Weights of a small transformer language model.
Architecture: RMSNorm before each block, rotary positions, biases on query, key and value.
Each number is 500 + 50 x the weight over the matrix's rms, rounded and kept within 0 to 999. Layers, rows and columns count from 0. Numbers have three digits each.

# gate: layer 5 MLP gate, 1344x512, rms 0.0182, rows 918-1037, columns 224-255
# up: layer 5 MLP up, 1344x512, rms 0.0186, rows 918-1037, columns 224-255
# down: layer 5 MLP down (transposed), 1344x512, rms 0.0165, rows 918-1037, columns 224-255
gate918:480402527597583497547485413452600418452484604523462619515588551534572453506527430541499443548455
up918:604530430474485503516531416476449481478552473492434553407519526556556430429519466553554515486551
down918:474458579459504515485535507493497470435525554591530542572659490509422512520554523494466485540486
gate919:438493478426493503476466433405403501502526474549430466410531571544504565601537462626502510467449
up919:543541577481531525576490502424548558543598546454476509497564457479487449490476510532560546481467
down919:434465438473515501455511479448476515459476517519416442438462546532573501542518497537492472507557
gate920:476499533367477569493446453563484477476452539542521436508544515475562506434538502465519530544593
up920:465491546495514442494540463436476530501566367507466448574534513571507490491481572549418411453450
down920:413540497400484521515497498602529509513443550529498523496548547485561552454518465532485543541522
gate921:485524503462535502506430497534495544439514527479471421452568476496574553473492485501443484530498
up921:523502507478533484475536501512523526538570548510611562489520636485534530525535510570532427495452
down921:531450455543540502551458465549519410461434427549450524535434402515430429497511469509511556472524
gate922:555511485479615508574514512437529529460534516424479432536466468458543455473509483510512414560554
up922:539471468565462406482489461583492492428524432538410489473599573619497455497514482480547590431524
down922:537512383525611439466580540460542543565573473385455561546488484446542452390439517521538474436473
gate923:691543439506561523567441520498461504523556503538519510537457482516499473403452542570512471526504
up923:528562539444464651500375478463506479536583488518488524489571505484556621460457692431499455569514
down923:521545451439574550528398526489445491551555517454578511501594422567449518328477541532553500520452
gate924:475479537547613453461487563524524412510550551462540546512590496517600484475506536472643410534481
up924:485487472534521469475471468562525551565527503520524461497476545472503516440586447578505390558530
down924:457453563559518465487496561515525438484522497508508514494605562487516469458486493456568427425531
gate925:516491424436452472480466517462495499555521552477583476500526440481520550511436542491469456572445
up925:500560510447463420524351515493489488513516532495527459510583501545482525525566506487508486473524
down925:473444423434500543477496574462529482522449482417468514623419508374456467455449510463472530491512
gate926:535508550450522458552518452528528531517507455541432533554555476506594454471537508574495481521528
up926:487490519501491459524490605482519481438518448479506459520410487505437555584389607517521435464516
down926:570500478510460520466451510533503545472386382572357390493559466389502563578544523563514485489547
gate927:493574518536564508531566451480567497535491423415515509496508542533478450487540523529454424423512
up927:432472513516530523487436524598431466482523471512485479524477509494408476525477495481595510502464
down927:538577488464510440518563494407556466521533548530501564484478492512551574522495476559413469505549
gate928:545461493578502425518440558482459528481535501560495516474419546505552510504470496426601499562509
up928:571506475502441552519569503467493473491568555466528477516527493512503454474554506560541489485451
down928:585575611395534451541446481464495527460509419539562517522467518578526496576500499429558518491542
gate929:505467510614422505553505436523553501516520461570534584543384524568564491462570574523469507486501
up929:522448498547428479470582420529452551475487546470524502533448490439492534476585535411482447454511
down929:399505419393510494478568454438468478428463485460478469558567529430469559487540516480548534450490
gate930:515468454432473564586498434546530571456560466526524459536557440596416470473464588546533435515512
up930:518462520483591467484484507433462440521441486470472471518437416459616477467560511441472447519560
down930:524483517463529466449549470469512532489500464525581447551466335513475452489488500473508451452544
gate931:564531556412500464537530446438445498437536442555558378543534493542529434511466627511515449632518
up931:497495533439562488555550523365526520451460569489634475433487583467540427510526585446539429531563
down931:383535521533565550526432464482501469397468557524405564528575532538555509419446488458368546502556
gate932:499522530575536483440521556567639411468583439434528490511536518552505447437543537525530455549483
up932:489423446402475485511486509402484576516436493539544585475553520454416552479467463561470501405527
down932:489516576499575560588450428499534489426574541533540484367499558479519503458531524439422509456484
gate933:434500401373488514473353451490562390436514502487402423445517514489376429482487553551547556436559
up933:516457502499509468445470472443518441447564481471542449503428555505444479436486504530536500470535
down933:446541478414470542497501493514446511551394520554502509492480516470514526472501501539442528528446
gate934:576534619522541544528517507485447461468480571426405498488535388486526433449505576486451471496442
up934:519551507471460484444527526445430530534509585519459462461490368478527462415535520467488479494517
down934:463483361436527396583514437403510538551523504540565523349493594534498533569520493507466484532535
gate935:497535523432507568619528572485525464539463513525594540518523528467461566556492537409480514405530
up935:543496511439470517488412415546471464428482490530506499510543509528513511511604512452479567492518
down935:460450511571551454575611499457499532571445510447461532493480498553473538496511545540487414442468
gate936:518515500506442471517622455465521445583464525386532540466505560558475585515447425581494490524503
up936:506563543422460521472528496545557475575582524581438558511499400463501400486438504535528430503506
down936:458422489561505391536521487475544574456473455494471495532513552558555515515512438529503482502598
gate937:559555579504509475524528473508474483438444504518545467562559452543518417515537551512537508517600
up937:518549459479537464457537551497523444487513515511522488520599452472413467577599516449548494525508
down937:545450394460485501468511482496457585503602551463482447431559500492441532521427561541504507574469
gate938:514467477559517554447543475554505520493528450496577582593532584471451502485504500576519526518450
up938:556531545517575614436384561579483560554468445565473572525505434511519561513478515477447605505508
down938:566441567458564453344470508553492510501529479477509547579488417539566586536424592562466533520499
gate939:465553456490428589478508535532540431520581408568421503506552426502438482519548544568510516478467
up939:469504469524553484480398575501482489545543473551512472487455539461504436474551513503455511501460
down939:668527543558574496474555468543542474453583556389498551485488509484569482439481471484555475414508
gate940:503451575480485504597590510518558551482555529484583534569518489549465521481524577568557444409463
up940:437474526614542494505477559393398519496508516462477464492495480430500483531533464421428566509520
down940:495495497618500481458524473531566605413476565522537599524569561495482508626517350548540452444437
gate941:454414513505596485483502499479510600499500476525491589589494532578562419472540440628439494539418
up941:524452541496418396476436398478460446457525492518539498411505588504552478519467462568508512482472
down941:404471472523542563584507518546518544439471459412398522558554443432457577462569487439498459488471
gate942:484517504473612432589466564530529521354487542488457443433475475527466488549572475414601506440574
up942:516474543464511452474468487578553460556455542549499588493546531484540510547475514393572513501483
down942:553510455482456536525579521433449543459526551494388428410475433474371541416564478548456496503440
gate943:563448508566427524608527401546432537437558424530524467521450509545513472473502491441426597506497
up943:519550551540489494527583541532544557537499440518550413424498491610501516401485527407433648450502
down943:444531531403546438435525583453521520519493480426460393495561416554492495462514495540557465523465
gate944:440494355511489489519535424486489497428543358483526516488521475542511520522564540587464501579579
up944:490510392478465557553551572468429426418448434517561477531505512541491571569467445438553537604615
down944:516488615441553469576425489533465540498478521531401495509546464521398491433421500467461473474503
gate945:541499423505443466454589473503507458511519545547528528471535525538484486583622490487516543599579
up945:564459553499470595518457427487520517512408606494582480532528568518480541455447416569530572461476
down945:486487451496514395522521606503524501565467439515498522579463486382508466562471539485511479445399
gate946:524456509410496437480438575562452436483473405502479481529439458497521530442461552550533531488473
up946:486508498570492577538484441484415599435542544550475534537518503540489428536528438470553503437466
down946:503447553524467481416459490548317488456476506497561492501391539524528575421481565475529506489428
gate947:529541604546522501585527556511490513497498481497576524534492451496542337450502519634586484537428
up947:513573493560470566534455554448495510487527451504511417479557400511505513585545469417487486554531
down947:562556520514556467520458485544515566585511491502575414498532503449449472498606448501536511534420
gate948:446479465574531610570534494505522475497508513463490556547448557468528442443471474464557519513571
up948:450506448497515554525481480543507461496447526555489472524504546521500571461484461531495523464510
down948:501554546470526468516539522608494518552503432572566509453542432519472495531485553483492467523458
gate949:422458496523404486514597473462527517480461426430508497504578566546537464569493523542510498487544
up949:527527625451554416579493540608478453541500548408509531547475498517467433462553523416435624460495
down949:535469539482396534532506532521457495515389611528454449451548435389471542485476562564479508565431
gate950:578521489523467538489549413599559504428453591507488484525464475615568401479452553525552408535493
up950:484566467452416573456577472501516450453358566513421510439470431556529557533567506518566478564450
down950:490606513502475506532552529532485448486440483450538555495506542543535621501575519514489477515469
gate951:486557552526513466530543434549519400450562506541487552435563565515505507471504503478529457587487
up951:455477481375488506544541513477462490446448571467479535536527441571539519634497467527485600677544
down951:512425459535572404436557520613533554500468503480497461531499530523497491480494561532522443471438
gate952:465420501521430564562423380441466638428494511506430501629478461569489428528483591512492507456558
up952:519382474419515543485452504528524510462549410511565427500532458510470500544480521460532461447517
down952:446520591557597543447505430493449484497524512498470543429479515474493555470553444523438514511411
gate953:496532545518509530473488384524446505548514429457569558433514450499511504445438517489492615545478
up953:447598466568529495459431556512488520534471441450563531488482550482510459510477485519516546570388
down953:565441523441522492507512562500527544481529476451504467490520539475521432561549438487495445485489
gate954:467486521502613525426574507483432515550556451538568543512465392521578506456449376563509500591530
up954:555509466582463369498512469538512552520574551524524524555513517533476464478502516454477585457565
down954:439468531474516533558505552575485483559476514425563459477491487448491558471480427519568435512476
gate955:527533468522510445458413545511515470443546528477558540548542478568544470548446462583557578523529
up955:501522439588464450454458463512446472468483492521543487522444484551445503503580498517477505543583
down955:491512580599595627501526550479562468620458538560446623458438433543585448511548504486408487545534
gate956:543533524520459458527577529515488541490510434384483530601404445468572456499529466544555439493528
up956:507510461495498556520489506580495453430582508545619452427517504531490555481356567470444468482480
down956:465486504435529499469441474516511594479439486481385425377467473331533511531421460528476437446552
gate957:493426519526486550540493457502464524480480551507523473552502516553603415473453629524436504518558
up957:462522505509378552471537457534505512477556584545525496453510476461503549458438546503463516582472
down957:491528526478430515413535450588498473437525479482518451392461582500505561425474447504544497517462
gate958:549479583593433467454604512579569501399406487473495478534511445479497491472444495499578553465481
up958:464559623556494500474549579547511381484490456446498468494520506477501556557450505465510571446445
down958:445493479443577523474428487443499460529577519520482464608437557474500445461530567509467418530455
gate959:555442555568509555549441556516518474541561514445476544528433502488546477383521582488501553505508
up959:567435497537539470503475501506405499485458528495486463461484604527587525422521504465466527402516
down959:471469469482555442522564382424484596417449484578546453510551549490491531555513518423418471465496
gate960:483522588571536556477492525437449475442468450417483537433442511542567462519566471509544522533492
up960:455538417512545504510426568488460525450428579497531457501532521528509579580598485530587537465467
down960:477461507466463498493503511551591427602534587562513449552573522511499506472436541474596451412471
gate961:553518520560533536466310440530518503447489472492479502522513462488520518545503470377464583488558
up961:518512516536481510476532453449489475539540538561486506516510504502562521498502485545427542462493
down961:488462428381418506411536456414470512389412537495492508509414467558568532429533493548526488509504
gate962:464524478569377519475504476582500494562472501533404511467582527474510483569502479501535551502422
up962:578450502539460537451520521589518496573560520465437437493491402458465534527484510427443590609483
down962:449548519497530511502466446410506467455438492466501520556572581492452481473473519610551459411478
gate963:541500581558517474514574464555549509518473562520527511506517492445516475436490469573453451465510
up963:552464439442576503511493488477389470415542472494455527457528522447555513528568509566527492512524
down963:477587561524484560498479508481516527469504558506573555506513495580486540481411541413397492440544
gate964:472457466465538504542450468595527501473495473461536448469580464480467550409512458481440485409582
up964:529540422569502554484458498480543431493593430571496500457509547465482402460511451517490528415557
down964:491481502472477548428535514469556436462467614503494506449506408526450516503461454542517403495459
gate965:494550499412487464518521477572525434474485434459590551510513498558484512518492507505547524481471
up965:469512536479413399450559564536494488483577441599422550558461488445548461504463521432467422538492
down965:501544498432498413440616509512528566489485454419492533467547474526482496513558497512508484516458
gate966:481547570534527491512443543542480555546494543565612398520539574587529465435443452519493527431464
up966:525497505410522512504457491608450457480560539542460458477498496414511530501430459516428412471563
down966:552473517557457460477664496509501460476405534539421560477478462538513525552560520505545531518545
gate967:447485466507482482519653485448470529521506394444481523472491434573507511486475477615422461608540
up967:476476533519540474518474499581494595536576513531439476471567530441439469495404505543479472531483
down967:520507606448427491392494516528530439479511486476469484520493529559518450560552458468613542484520
gate968:433428458506555514570508521537501454454543474564509544539494448467509480431555490521472487418548
up968:554495491496518537536461403573534511498498566508533585513531463506553516495514507566522376594476
down968:484509510571522497459537590417553531433496496597427474499497534445554548479477491509451516375539
gate969:411448416513506526510440478482557581540574546487471516593595491552495448508510507532522484485522
up969:435469542509469422547516476530577486516498526455479464447495437459462549449459459538464472497430
down969:403571429534544542451459539497448481580467582443521553532532563444465485522467475478520556511498
gate970:497565438507443494530533495510455456513536565550531514494562538538473430540491486466427556530534
up970:380425547480570505454479597425498566396439506472508502495500420486489544569439563437579541488484
down970:519543512532530432482516512497531489491494602515611493543527549492531527544510384439534483541445
gate971:563460501543541508532504436471456530483526519533490403508462505489530566434511554515556525534523
up971:377469415489556448533480491517588605500401365473503581546491574498492477562501549648520461479577
down971:476415488543506492548437479544475587443519519416463488487521497449517529420524525563543481582463
gate972:484498547471490506623524535537567475452538594498626522520475539570548465496600472486484511512482
up972:483407474551503616465592567515457460417460529519501524472450578571491576488506426489492543439472
down972:556576472572487517565458488479516413479459566471545590460563502537634532491513498470535513487451
gate973:416544572575429525466456534520497473462505579517466503359564475475515493525475434519488593493484
up973:503483494467528527454551505544484506491597610469531448526485565484453566422481546506510490544450
down973:479481495533461511521459463478537492451411405546488530469529435478486457528544488465524525431548
gate974:533579484533431561467506525508552524496463613440518544465527566550583551465582404466468540480465
up974:411485486502472566437465444480388521534480567490439450503457509531440487554500434485535484575626
down974:547463475576455454498509526517605462449476457539543501469505491464519486513439548509534516438420
gate975:467508522522443571497492492541566438462478499426535553497503411468574528516505518456507572521507
up975:548434534481530582464605462471428651469499478497499495512466438510451421452529431513414477487518
down975:485543566551543477574376510478500388452444528499479488474499550431508560513460423406517504490515
gate976:603511492487491475496514454533508544494522421422509514559449499482472514533563594497396493523559
up976:456459490495496476488551441503456536495441462542537542498424508515547512484511435445521491417543
down976:473495513566467510425497514530469451430472620515446512478474448400424531492517514547552504562419
gate977:445467476445513524417500451538489478489565522483419477429498534449452493499544439504501510499572
up977:495527493546462617479538410495542511513521471394494443486511474458528445553466523517539508529465
down977:555487358526535446505486483501512524609473550466455598459445514548507548575494468566449525455525
gate978:482461455469523452542411518503575468513477436588548489536558468467447471497494595595553454527550
up978:489507539468415484549551454445507562481447536503548516468597474548460530452569548640503485461442
down978:621523601507492525515511512501518461546545526484549483487522531522653434516440470512484499555490
gate979:557447480467539490485431502509472478468521479528547517532463438471556479444562480443567518601432
up979:386437561464475422577476589530474539482478492466510503530519510568485398493432592582473484426520
down979:418418527496546455514445569522489490487513472497479610447501438569548531466486435543588496568440
gate980:572570538482481592507566510475491473510521577489451521512525483452494513515513517637559469580538
up980:531483536499612507445531491561483542491534462485535469475465607511452561560512506471510501416478
down980:572568514510445486469562463527489394546459529608423556515476484543419493540587282533483632578527
gate981:538493581532497403460560453537563495455490543485515485520517466469488524480503528482548463477540
up981:530495444506549555473425471478490540584506532517521554547473518503502575445505515446531529488456
down981:411490518523522454518405501499497488443464450523457459401489520486523567492409471506527581513529
gate982:524531536512535543490517503493526509457586469509582488482535446541564454507393547546540461544425
up982:396560591516448432448564523493495491550466536487593516489510468500421602478423545503477607579521
down982:532454563484458478491488455480498493581500518547478490450547533591459509478585485501515488478547
gate983:532535546487545502545488518553511546503555424417633554533427511489459476439491545563494425522579
up983:451445490528541453487566528457497600538458489516513436512373642561499530566541460494551473429512
down983:456449426479568444538537510470479485455448530476465422473618514434521545515452516482525528461555
gate984:495503574447473545467411500494515474531519450472530459473538461483488505531501445530521498487424
up984:486559509456470526464461496495459425481428472527488539506494508489457558519602582489549512549515
down984:460446486540531511427505446508555588518565508528456516480509416526495477471433482486494521415412
gate985:501481447505563564474526415496460554568625522558514489511495447429514510513478478611463488575584
up985:486470397502528565415474487516476441507485562562477598482507476391416519521507548556463471532587
down985:517599483522456480524456538526505425473431526446569490505604520504461406470541535397460469493455
gate986:595431582536478476435547585440540488459539575507476520570589517543533524490567463504562503541498
up986:405550491500482532618437564504544447553544496536550595497547479456462498532500557526532527448496
down986:517533572485553549515487427526494488533501491441507413450499514448410510460476470525469510466497
gate987:551451483509441480503481445495502428520562522525522479528474441490436462534409538479470463549509
up987:556511521526483560478443459492499470537461574534524438485551540520517574502446487429428465461503
down987:457486551438519501474472538455528544467428506462465506486398496422450539409434456554558626525508
gate988:591465495510542523512483577452479559512548498441516492496489514588580563503441488542521495519544
up988:456580457436589463488494377506486556495486442482557494556480489490475471511503551441455492530468
down988:586507436510529492455454502402441630455534486412517482442549479496505510465452499515502565550497
gate989:510390549489424459494517462583420491512536575505439513481413565516510607444500496484568469564502
up989:516480567551573517494414528499511488515558524491587430483549511582583506507540555494520553417528
down989:456427498489403531410504407522474593466572456539492579442437525500570547504441563527405447448494
gate990:486574488479615504504516537486522522450591533459569540501564367468563416572499577606542524553579
up990:446494533434425601554494471466521530444439471480494452432456457454417451572557536534545581548533
down990:418319478485424480442468481478452517449439509553492491505424476490457476428491566487506555483410
gate991:534442523462568480455530521507534489483476411510484551524528504521468482535488521526480451508474
up991:536487514457455518486451401391493533506474493510529511508447659552570521479505489525459487501562
down991:492518479532446458404569480549502457500554467505477443536440496453457423467503493467528486488441
gate992:486453534486492411554509349591570498564439536500443443553566542532454418460431448617578528456516
up992:431534495614548490473457514448518445509402507523566573412473569498561442569584512507512542512552
down992:468437452437449574452468477464473499488571432472399471529436420510518538565534483465414389483541
gate993:485513542511544517450607443495575479580578516554522426482465592504523483538433461523587547529392
up993:493495497490483529481512515477540532472483534561487553507609468525473452464408475509426610584483
down993:485578524544520483477446523503444480461498453473557476555468506509468560586600466489553434431548
gate994:528577444522556509485519431512524548550588437415475482504478408439469429469535522511516430629525
up994:483499507536570463537436597496447511488521562515518468522492507554616531386380518525545486455464
down994:522525378500484581408502452489559496423516444474549553605520432417403470498557511480445467506509
gate995:512413522516510487503463434526471420473503418510533474519515452489448460467524551514537484458586
up995:444480522470454511489467487510506474544452459551558548537496455472506487513557484517533465437559
down995:456504458512508586522515542542580483474548488465515459504513516487556537464509495499488507507455
gate996:533634543485445542504414567526459450562530457475566501481535488521607549539465439515533586508397
up996:432515444458402540522462566500518530495444542461583569500455472567432502483523412511455546480556
down996:486471499551526516472507421448421419450601464514526423452547473453584507539482538472516523525450
gate997:569502584497440480530546514591513385448451499540492533463502443619519492420473532488414484491513
up997:404515439476443467516478498544391475544514473508407492496453465516511554568493458537589501588569
down997:574504510416514455509561482453531613460516504535476496424543543429494477437525509418435384416464
gate998:532450582485412531508476534582493523488494513537452440510449507565552505485608595487533568438558
up998:508441553487475468471443458551591503586536518564550514493466412415537472468488509520514492536555
down998:472511504590479522522458500536496583472546444455523589520429475439530435542465471507458560514453
gate999:567493507458460562490563476536476486469547425467621466539495521513469515554304477541527466545433
up999:562526490509536442442447508499478495528567553436523499442512599488438543463566431507529459542477
down999:431609510488520449426524581499475471454522430472503588521502438468576532493584452455468547505562
gate1000:511515449480445462476519390429496482558540510455521513498468455414581512578495468537577439509527
up1000:496468543476463459569478454500488470498447606503475461586527478540529481418638571549521489502491
down1000:522450429515419481456508506419445512543505427511562576540428495484609428581484492488546453452520
gate1001:518423462484455487488558516517399497425542447500570416573488514459488446507487499640555542462510
up1001:497432542432598429531439439524532490495555496470447523577601555549535447522396471452454414580555
down1001:463436537503447518552587533444444453547463516432505422428436543402483486484555548574522447529524
gate1002:524533453366569437594440504437376515489522571569476448497571438465564471423509537528684524554557
up1002:593564456478528524573473588481455529537482598464544522482527509467640478471519482534465518528455
down1002:476412441550443488462548497545541480528389518522538563548535541496510471492540475571363585560461
gate1003:441435511531553530470418432485476582458493524453547516530488536520523451560468561528616484475504
up1003:442463462540529543485475512494460472421384462532522433456563574510514513550453545491553435427456
down1003:505497462480447500561586517544473399618531480493464546520497503485499459488521574463420584516482
gate1004:556450409561476516490551450460352676468602542543517559510507392497534492448471510530536521552519
up1004:535560600420565518485469542465624434489494324471585382486506464477502568484459530452475511561473
down1004:553529491524482549447597457492437574502525580535538512514493447441468554508402460486559524479497
gate1005:499465519452592462603505490447515563498563464588484542501441553530508474453432552586393519572538
up1005:474446369445448456573439518432511403524508515614490488581507533520562466505525462514507539436523
down1005:516527533535457453448514488492532519450525492480568467559560544523444566504549507477571494542481
gate1006:578621523564450458525426510405514474533508426441441567464455420508534522471472521444543504541441
up1006:530484471572432444463382467553388518460495528552482490490514539518397473475571541551518613579492
down1006:411463508442550503514532510457510512504503578566525574621523461499522571529470521493516373459489
gate1007:518502554609487548503527494519510411536508497523471547542470401570480474458557511501512471546544
up1007:492606510565567441494491530442439426502557492520516525439550454534378573517571427422530513580497
down1007:512436357496559521391502584465472587534551521444550511447423571478442546480459481518530426524469
gate1008:542501490457464462620408671427457491469505495429470457524516410521482418486471473491443506484556
up1008:435466469494469487463493458521538545477468466473555486566445531547424502575441516505523553532525
down1008:496527459397388454514437468568498467587459542442495511502513583501508493494591510457445453465471
gate1009:510503531444485559552605596482501550475501365501488593585481495506481507471554625472550531503492
up1009:483511488502532500496443542485589419457551518512524533551584462448456564463498491465522496520567
down1009:538430534500461549473430570520442547548550522451540563532467436513505424540421491515417545457443
gate1010:478459507531482627536497472451480517411503580508504500531487495498598496539515530516428431456547
up1010:518525490522567500536476440524497456567543490479468478522551579497486549432487458498521494424525
down1010:455469537518562507452512530527480432506443459562431522500485427502489443461460496519505498584532
gate1011:567602532496524571537457554468489526510527452548582476420568485579509410534474514517455494522534
up1011:410520443501539487459443480424561497537476457485477431604472519410488545512504493488517529402407
down1011:593512551557537548537586486482542455493567529493549495546583566508536389519501498504431498525483
gate1012:502508441448605549460434589465353401478492451566469505473495501480482484494368596550354545483396
up1012:455478537451448574522531436521557544517479400437464470488408575506418460478473526582573459450471
down1012:519464406497533467494519478484461505523498624517572538484617480527517435572510547375395542541471
gate1013:519521530615506548478531470491472516463524483550477440525549443461542529454502567515593431565507
up1013:480528430499507516571539522490516425509419481438428532456497465498531491538416491519555599500409
down1013:551442402495473476551401544504495581449504433461523421545541559498445496495465474530459517419564
gate1014:470583511436516507425458498497501470540525531576498523460482465457492572594551525453520539533505
up1014:523469464517474443588474521503490532577486515561550496470556448535444580448509432467500533517454
down1014:519467510525524527413616507563537470513495497425404542492452592482529432510475573561528472482468
gate1015:466428531455531512547459414434536521461416519577545546541565518552514514534493599461540526416519
up1015:539487496522501505584566601503371477494495479535496556417478486532549503490492468577476536501559
down1015:519491526419476419519525527398527525502460509471588553547555543498422507518513527538505460444429
gate1016:608508514430501562525412520503504558428505499482483501518538529451567508492465591461459468610544
up1016:546494588601477458568619503480503416573573483595572503574464496496492495431516574472547489452531
down1016:558531530480578615407375562568540528626549546544482542553559400378481522522551553494449439447610
gate1017:544475516451486516615445507485558412493542400549501474506534528477471538520482501509455488572573
up1017:460594461483514588525438471445507516514559513524543571490511453523468539560426499540562451499431
down1017:555461475599415523447547525508584565462550527473464622523431524535588538454577487465544569514487
gate1018:499540525485500571506436532442587455516548503513515491469508542517471494540453496512526439428518
up1018:533480551473519521512439480585562442526453481522492478493538503515498491463453501475534567441528
down1018:463503460475548492505549543361475553547550501535507504458481461521483511520471474557554435534537
gate1019:511536470530474485487447541516498484534519512560466457455525464562474455433527493402376586568496
up1019:499521479499487449542473464568510506441505522457519481558457512525531499498522576476435486526540
down1019:520627475423468591443503570478552484490496556513466448499543412579570520438529544476447489536414
gate1020:572423529511514512601451428425507533540503452534457502472478518485534525446498539420445488488425
up1020:523471478487531510444520577453466485481473516370520585499519556493441497530570388501572507470554
down1020:549481495498455499502418416547484568564538513534517497528483514517533535433502554473453429489430
gate1021:499514530511441548527504488518543468451540503447477511540575565475530481502496554492565535529521
up1021:544520538517512448443503510536435381469407628466467473517464518533463542463509528458528468475429
down1021:487548397391459480543461501441570609537562452508470468524509457564507512468474479561430496512488
gate1022:425447491448535545509478531500443486518471538458649517411462522528494461540544512531517545478571
up1022:547486570464624581470411513571482455524430513509511376515498508501520577441440479420516426482560
down1022:551553474583433578505515490557487466542518534555463483488418466592531537495438501578434481513506
gate1023:476512479550571511542510465465470524394479465423564551501433468538573420442448486580583555520482
up1023:503524421475507522510497505509469430510428501525514538441526487492472495495462471435475544517477
down1023:504506558490521489483517451534531492563649473537433445490503546418458526527491541497530433529502
gate1024:480518446521543485483510455518618579497594582496404579584595473480519597476487481499521463487460
up1024:514483517503493480494428563544380478576549468451459550446453523465506580517542468500484469431512
down1024:411467506446525511492528466440587477439534537482566500560485476442497441568462493492458540556531
gate1025:545531537546504499480546514470477512518470575484525524476522466540520446472457423552542609514494
up1025:477588516462465438536416464557544466425597529468350432485664544533420493597482508497538480622479
down1025:571540549558505522546493534594552435524470609484461551435457511447513499473422497481524557585512
gate1026:595456481462470510437528512546496456479555463506498458494474451466534471565396548562499553509561
up1026:545588531485490488422514527532473597510489522429505444391463487487470550564554507503485533458466
down1026:436503585534492494499498460485495504523449583443495499475498516508485434485477469399502534468439
gate1027:548462553503489430432531410508462526431559500459501447653535552544508435405453606492536489532560
up1027:486506431576656550632535631461428456553576504513545548348485359467618407539622502484446451542481
down1027:545520509479526474584479520476523531538535576449481518512484430405466454546483536430451598551497
gate1028:430436544475484574450452499503509536395453554494415507615559484443530494493410568475490463523488
up1028:476498553479480554457467463503537404520549554529506518530578486478519528530412450472489474501456
down1028:595569434434452467609497455519494391568540469534528541448485461544508520505532466526514526530408
gate1029:510483612509486488603575489603510489463503499452462559489531525528565513554511441527512500575439
up1029:451485545454482421519556474456507459518533456531593534489499457412423514491568498576443469488499
down1029:498534485514464554485364514515492483441513578492448510543493505574536451501394465459497558481550
gate1030:479529521554500440545520432506555597485583497558426520561559555526505466507506426567547525445499
up1030:437453435583503498413505515502536428566488480530590446545482516485488502437505501502535475510516
down1030:559442557446508500561520454554478509536511540471435562444491504494481497549507574525534529511470
gate1031:511486506524543497447482459491547536452554429473507477516466454524475437512508543528518394507494
up1031:464408438547557617464602520475576519436513503473468491484479572510479492562477508613533476523486
down1031:411439539451516488512527540525457509478466477539490490528387454513486507550460550487510515525526
gate1032:501589518490603522499544493598484529528531526454550466478502546445528442510502505462493452485519
up1032:449501527515512505528462509440434511473541595493546443569526470608535473567574544505553508554510
down1032:493498577515490403468540460519565498516457463562470477491458600453509466483475505429455474423428
gate1033:527501542522591421464492458514480546535538555576558531589470489501566554464451538498479409628487
up1033:553425459384448513548484505490531519458463434450451435450436429475507442523395546611555510432539
down1033:524505555424496512464527471511523482531511582577483511476609433496518538503463571556478439532532
gate1034:603477588504606565607505455509467538531479579485524506538441468506520563420471501419503493583443
up1034:515565460459444422458562557442528566482569459501524464500507458535472494575406443608501417524549
down1034:536508649528532525484532494614531430477466512456538501524458454467525524386565496406501506528542
gate1035:394533510568522374588518534472487466485553459532482480564458548557540436504411523561455478565438
up1035:442485525517525458527485477537556508432495529547512446488442598515507480436420423532450476485544
down1035:427506534461566548410502377386451576584558543500433513447483581477451543396476573485465433545591
gate1036:532458476439566503545502519544439492449483453339524516527455543524517533497548446570498485546452
up1036:464505448496476488455436507610475375526498516497442461470520543525499468509502474418466469489457
down1036:547467641530453571556576525465541532461549459559487549499530518514511448602527524480527481450524
gate1037:391462460441497472484478501524434450494560417453506472560528433533467430484479467475569475535496
up1037:555552501524424522464463535565539345557505560500564521513508538388523406546486531515489596514533
down1037:556460429503445475465435555505529517509469510442476366504581499514526407557482415422529528534496